{"d_model": 160, "n_head": 2, "norm": "rmsnorm", "norm_eps": 1e-07, "qk_norm": true, "attn_scale": 0.176, "extras": ["some layers without positions", "capped logits"], "init_std_up": 0.0431, "init_std_down": 0.0431, "optimizer": "ademamix", "lr": 0.000967, "beta1": 0.9, "lr_head": 0.0197, "doc_mask": true, "steps": 7642}
Each number is 128 + 32 x the weight over its row's rms, rounded and kept within 0 to 255. Layers, rows and columns count from 0. Numbers have three digits each. The size before them is the row's rms in percent of the matrix's.

# layer 2 MLP down, 160x640, rms 0.0782, rows 0-50, columns 512-639
098:130138112149156122124125080138135119119076181137169134085115135192151130171144136116155171115159197118178158101094124157098139127102125138118109142143082142114172124106065132108076141072075163124056062090122207150107087195130150143084080110150146075138115110135072095141161121065151123143115149090164111129113123057136207132102124146096093161112169140157177120092168115130119130125113
103:147087122119141138180141093133081128125110157160068145103158179098154181110050172139123139124141165179154093132142058142100152110135125127133143140152087104109147105111106154119131122155093130120141125120180117168108100129119150155146147074200133136132139094174131113100151106117121115114134202101174170081172143132226093150177081156098152188133116113153174106119141105106143124146118
097:126138113132066128084157131110166123160078106024097099194109143105079126067089105142103127140124026146129166124139131130150102175150084175118122092153130088082164121093142081122143122130155122101091111099104158078104115172066064120125131091082129177117105115125135156134158117208109065112090082161166147154097153115135118158165168156146059102112152124159113173074083117072084113144148
097:107146060117144157128163149079129119128115099153167130139118167068113116142193132098145073140100104115156075120141138120115147165171124122121104083096139084162162137087170152172160152158099064120157162120158033199128123142185120179167095163170112096133079082162095141121143182148086136157126171098097082185177141094156119100134135082142119150154076159144136122106152146046116122127086
101:087166136110152111139136164178111185159088168117149156174117160126084102117067148154141136092088116149050227199145142130195154147101197099123156156129115114101161133135117106129129165132160060107106149139133094163134112107110100127135188140153101098182098080114136177114144170165174111134170103126126138135088098099143126081084093109099160126133090120086142144140235130146124112176076
098:158112126109111121171129162130118092141163101161140079080109112127104122105115135101166138103170121149110178169104165158128143151162134155097136120116093125141136117163123154144165080105156169149107077091188196071127074153170127196113126111137114093105143157100145045120118122184116120093154091122138149121162111128111124146128144137121149124086080097088116153134153057133101129082164
099:151084141143164104154115107143124151131152143160087131142110087137126127136124129140082118121114142131072114166094101138064105160098084094181134131132157158120121083112157143165112102160113167123097136139116179111136117083119131114091129108075102182171092130093130151138112107182078151106079101109166166159139140136088079096102142159100144101132164097115158132088084174119143164210107
094:193149172110116158093161152123138106215097141148090126142125111137128101170139112107104083110158153091166133197118160147183154148131100108088118182100194107112114117116096101110086174162156147108131104105225111131127128165158103143134119195083156137097161123116135117152138123148158188137158116104125079127091151106155146127165119148115181205061112132154127124204119136149112079108153
093:155109119097116164135136150126109106141135120076128121139140151152081118091122121133087151079148117152144157165166145151093095087101173113146142140108066079110152143147116112107104128144102102128120132126178140181091182132149142126169152110129148137070124048130088157117143077142132164127160115141130141128134079106140171133060120135161129114189143169112190168099081150098122191182147
099:154118132166143098105123138155177158135139129083119115129122130148138085102107116111130196093121097127111081169165173141108150177106137138104078174068073064154143202144094139119189093153112128100170136101119111108182091140082118129113133152105119127132143132052130132156164150170145181101165128129116113147069207121142137098144213145150135140091080143134062112211087104120130184127113
097:168178116123106121105117162129088086113143142118174153116122120153135137123107204152163115152119129150106143062188117168069102113111149101102135135125104094127094115099180116089098097136219097176119135112100125106123135087113127111159054126110159095152134124128131204064089144096154106119139132169068094093107155095091098145161094197165191117144141160140114062148075154104116149124144
103:099170104181116076133140101175151126039128163077145146081144090097200158161144148126117154139127148125118141122152156075107142114126125111155111128146121115116130111098132101145168139166098184136096126181184193186123102148116141053088114128098116134068119099060135125120117114093093126085133113136132166071143104170148138154156081136107147082174195124140100156103087175093111103129130
097:139152101088139116139131106139138111167123128062112083081121088178124147145120141150123150121137125126176090124146150125065192113100094171128134153099088075070103125102089075176112140171123108144107116129071144184145160120073147121194178199121097137169145179143123173088139093130143167207135141130066139117150120084144107100053100153121135091074088147169088144105128064186160098125147
100:147125110076097115113180095129116078115120141103143142119149158197124114161117107141081128131102101116146118082121104144145163176133051163183188158114155120107145123144125099067103184136195105116114090153141109118109165208131067115147141132171145144156164096107119142140111115111100178168078093103133108131114133136195154115154171172095072194162165129076110097151137146109076128116157
099:067131143112149120084137170200108090192091129124169104151095113089176115088150102107130092092086177107143138103129155152096178095141108088104148094160122069129168163096130090148110110146160076133137115166092140133146147094152119168170170068086165152129130141104117144190105143150113143131078157101168112084075090133102145204074102134069138109123169185150166112122086081095154112213107
100:184192139159126173195128184095137158150177104153122132173099123137115113114142225109121119091128095080135185136122162157092067131102102065100107153100102152152149204100136123151175110142160100115151173142139149086144132059172148103116096123200128088107126169115150143166170162134151097149126155136098089157108187089109161088172145171101140096099122119129179101125098124161078144112170
102:105092138156138073185110061111154130141175128186092127120152132133143153107156131072092126146117165106122095160102110104108090191112181112214127146126154171136144117147113124129153145178135114124091146159086097107100143051122127147119182114158149074128091126083129153092092097148193169124144105076083143114148128095109056108085140169114143105138151142163162154180053068099103147053079
094:143094091136145168108150138096058136097122141122121158113110098146162127151109134157100165131074115154076039123148091119112094173128130160111067141150143116115112136166151087161122119194143149142083105161189128201078119151126128167103110127140115144089166082095092168121168126142163194188186204106077141151142088110120080163163078144130107146113071119137164074153081138156142189172107
099:113121114145124108142183089084106092138112087152179077107214136065123144112151160090135133158180151149104142130106170123129087155103152151136173185147105145182090110075098092108148123166142155125183106137179105164124159081138111120137186087110088076125112140127191157054125182087137092090118107138156057023111071127077075139122164161172181139112188160107123117099131120152145135146135
146:121143174106109147124140157134116134122092128111135148079051117130152109056139141108195120115081155182093117174106102152103101170115170101173088142099118093105110172120132120118121153094129128147133072101138100079166169128118110117141113132131129085151065091202122085107101123048123124080145108096175100157128092156155160091161121117188168144136085070132100122145126105134131123175076
103:113144142133122155129115099121153166174165125110138129101105073138130125122132084136142116133113084099127140094123132166145088084213096083105102134115083166086084149124170099097145144147174111104074160144192099132151088124062092155187178128187133093102127150087111076152133142089122109044182097155130124077129122128085137067100094179180130137138126119174117157135129121108122175129091
097:116088105175127088157113123148141160090182116225142123113095138168085106162080146141141090191134131131113120129134107123148079123171108121185164186170153153119134112117079124114150162101203107128100087117103173142083135140122071169111153079152149072130107130131127096165122098084146168135119103079124128153138107146057086050115192105177184136128143123143083089118160187071153090129074
103:138113073152089199152047102139169135124124129144144126113072147131152149164220079122174115098152143156119168161162130131098137116108136157145118149152177120109089132199107130128160068133120186114101137081105159146124103165159094130134150187098146120143138148147143120132123092110100133121117088190145128163112174087075151130144129144199104142112152174158107156109122092123139118141080
100:134221110137091124171111174099215181091090078118170161166160150134155147138134126176148121152058148073137095148156138093152130114161153150144152172124128146146141111139141046169137147117111163151114097100108181125118136101141116164108127139162115130124106121138149094138190104142154146121084036118198154136121096142122184111156115121123158144123169186148182139074168152047137137111091
099:108111092090125127113146137186141156147149122166127146122106152164122124069108123127191151072137146147111121105078138134131147097110182122136091151149152133094114124120166108138132114134130078089109162128170179189096143089086116161110134108082136111092074181117061160153119113141112111157044128121115160110104106114098139134200147160119136126174122173139172149108166111098135117181124
099:169107142090128129143159068140121086137117153177076107123148129115125098190129100177172184100092186102090138123145100162160146123102104086148143110138116175052124100096072122128170160131109086096075044137182184073131096213178173125146137118171133159093171132131154161103133131103117177142070081110062118148155129082111129124167143162093082116092123098166130098186139147136118123109078
099:104188075131161109072092083111078159084057200138194102117178080085127151091182111134143113062132126121121191117111102073102144134201128127136119113123122150153155171095142151186128115139113176117135080103082122157123150136121135046131182136107184182156145177100123128171112093134124138170192070201127150104172127156205090164109120106089142086161124121119121112139151110175162094090184
104:126129099175105117121081087130104102158119078095163123138125102092114099122127138136104084125138166165161140136125124080124113145142153088128097152092094127124132087098098214118072101132117168115153159037121131147111109080106112116069143147072137175101114218159103105176068100125083164107106142103137117066090120146091122190099098104132154082184093106113133144132135083191158123153117
103:132138094106098086093151107153136138071172082173133143066113138166119121032148103072135128153161063162132100109102118146096085097157128137155104101136122116117148157092115137148072167143074080081123180142126108121067154148094158103176170146066102127084102140127130040145160177112105147142174098122123138112081161149165059121100178125099091151133136092151154082197130119155153178161140
100:118151130105057088145070059161130150092156125142091103149194159117099094125139146098137127136188128109230120154125128171092170156105113181104175117152151146107059176127159140172056129119156146129099137132161088173134102141057092071092173155174129079127101108121095083162130137140189175116138176189146133112083095131146140134149116139119181081034147144182160071093126145124109105118142
105:179125134101139099130134103097136120071138104125154144112133103122108105172180162109094133144104196142175168133088178168093145159130106157086179129137125149141125081205102112064117091092144139149051098079167157133178146141178092111119058186156164145145102111078166121199112085130133110065134215156155071139213139156065155130056086078170142118173087150107123114110158154132137092129124
100:153187154117114169131123137096199130111123194138089137158169093104130132153110124077111164069201124096079147164204116133111139112157114100114149120099124107136107138083144121144204168148137115126099143127120128113200136134086112197106130119093148075123115149097162102124107114092148076119185155096127159175109071138079064128084121132091210152117138115131074154153105092105202124084112
099:087114079060113166163155139164123132169160111124149141151149083084099090057120102151119147138100138162116079056130129094058155142097143113107101112123120154079120124119123138135129099156128127102139140112205170161104087185119089159150129088099098172182137092123136125143174162176124120105157163115150118122104053129066112114056113132137075129113119140151162156145214146130119072191155
099:172088175152124134129134131129129115165065126145141124118112172106119181129118157210113066129119083169193183123095122125108112090047178140096111146172171169152145103127121144148168152105180143161115115163111127079096134107117159119057103086152106129119171130097117112141129115148111074086122093123108156145139096199087168051114075191127117051176125129163176153137138151189109154095131
097:114149117152135094172156132181167092160149140098089169129078170075167078122100112128110114140087135144110101185151155120123117075110111095133094101083101103124140131143131163088153181160118183133158155093062180119109119148187133089099093123029091176101127054120141140073090138122112145198167128113173142129168158164153106156101125123095123101103088112156187155105115165156135127141185
101:139102182131183118165171087200108087171127111103105203112132190101136142144179153085174075101162134084127119124160162138142170133210096157143100109095208100106129146087161226167115131107139147163129181095121108162097122118132166109129105125151123107118095156088075058127155093125107170167113115187121176132137130165125123107098165172130069136187090160156108128181116132215170178138160
098:111133199203171109101078126110102072099126103135098162069131101140168096192143161114139122077115135145131147091106039115132162080118146131102110132143083140109171155146129149125186195158030111138183115095167151174061100147172105200113118152175094135132123166144123111152120093111136143182140144123104111165173167146193117101088123125123128123185165081137081172151170136096154101103104
100:089154126151147133146195134091131134104125140156135098101113227124165112122120172068063099112137142200084062160146104105147161144123100128128117101097119127150104108138100145056093193092100068116145078140103115111129141105187173153117149150107105133117176146092094120166116179112140131155104198150169184161101109138168084157150188098149104099157161129152142176112151141153053173096177
101:131065143169077154166152122134076166125143127182137090090126190144143132162160125141130122184145151160090150160085099095141126120114202100165127132152085104167149109077116132173166176116170125166166146102127133130088084109113098144121109084098142162120146073160113137187155162097063130130151148144151175105091144126115059140099126109142085113167110124106137117165145146114108116160071
098:104107128136155166103142080125142079141078150124101151134142153136098103147088162211098164097132165111145105117091142125167109143122167116132124130131195103148151150126143131123128155148083142174101155102154151110109094133105118146152167131086130145160061102120108118126131181087169121108225124113203115106130178142215073101111108108122098118156086171148176093155108104133122126139135
097:156157131089110148126055102143132102136105140080089093120138120122100087115121078072129138196079110103061145164131162147146189156143146093126195144090114131160108137126139092186179110138162142106090133121164127138156185159155102089161151140146138115177118155135155199116109109123151095119170096140123123149129123152092163106108154093153083076088170132182066081190112080140095098118121
099:125152096114121111175191099060161140158151122111097168189156165133046150180097152148195081191109146131154090170137159119165121128117146081133123136177115152103130129170137121104077155130116142139077130083147083140151115115158175083123105121065083145100148106168146141108114170104112146150123123131091097158132124140096153098140169098106090097218160102090131120090133201137050097151079
103:134153140103132142154156139093176176117134116157140064119190085150185127137136132141106124172134143119144170137139149094099123149144113181139130050124108143095092164121161226127106122144116159134102151090172164175149184096174167072160163160121184132131130188164144104161144107124152146182117089141207137098100145192133128109136134073153214106084154175116132102172148072150180154108120
098:189122178142125174079049101153166106109149101143123203124134105140180097164159103094138104119155076124096106101133124049161099088141156085181080126063093136115123132147136106042150134143121171163154101136172084116111144200114095130099168162115121140132186132174124139140116111119122152110052138133154149177136116125222124114111118024149112128100107056095132164162148165113065094107113
101:105161068063110135152189100127083138116074093155155100152161151168140128122120147133096125090156205177113098148141168121198128126047136165137144108156152154125178076125132155139092138129133190075146149105178199125096122129114137100173178117118141094152111162124131129118126124118163124161126071111130002078151119163192101185147145175118150099134083132113090140169158116104091158153114
098:144142140075145109119130139132203091136153080111142103177107103113107138189147115138121099203158105156166138054189169129118188098139165178128159114094187143100137130191141181125098107113101111105158104079133136094105136075119126068116160104143118158100144117187101169151117109104151177162098117139103087089134139083163144158164150152165144126113174184080138181143101130145125094134133
099:137094181123146089143145133100166073133103115121140139112157205117144102110067105137132123143135102104149102098108117127106154161104180140131108097050143092184118167119100108104137146156139095091108148129120135130125117100121119140186158127116113130164172133138158086137165186133152160123133128133118134099135130090132131100136185104131165140130119137122082090185185137086077179145068
105:147130163122132139145158148141074154174165192064124090187138115144125175139091119094096145157122147102114156069132092165084136149172133187074168166136110208121132111164135106138080069135080083168085108131082116108153142100121176145127164099152074122132095163083105152144114130159131108104166166154174166077139129065173130103110160124144094121115139104113095098123125111142115142116102
102:121146156187131129136097121100130134105155102113078104112076066074121160138108056158142170088122188111137132145111124137182158097134145155073099077102110095114166111161179186146129082070182170092102102134130128113123071064140142120101110109155132088070104128131134134117088143129130108157136067139167104132084155157166121122176148179100107138098096096122173106137166169117123109166133
104:106180067095125122139124151132166118114186142111068119165067102111106121154089049114143179162154087166125124171178140135152089120090134091131098084156119141133165162069157110137118141128110095146145136106075142095182095106153191138094192121134110138095246069080135151114100181108103117164099117159179155117159132114108100171164106129149091127132096173126119108123159105123095115149122
099:144141158097145117152220142145082130120152167091133127034130134089121126050177134121152187222062121171129114061168109095057086144165081152155140113138099109137131209128085135096075121084152127169134078153107147127155114129152111123161114110131129152136125092138109105107106131117099095093139144104141111135144094129052139183099129148129174171110143109124092157119120129175175174096157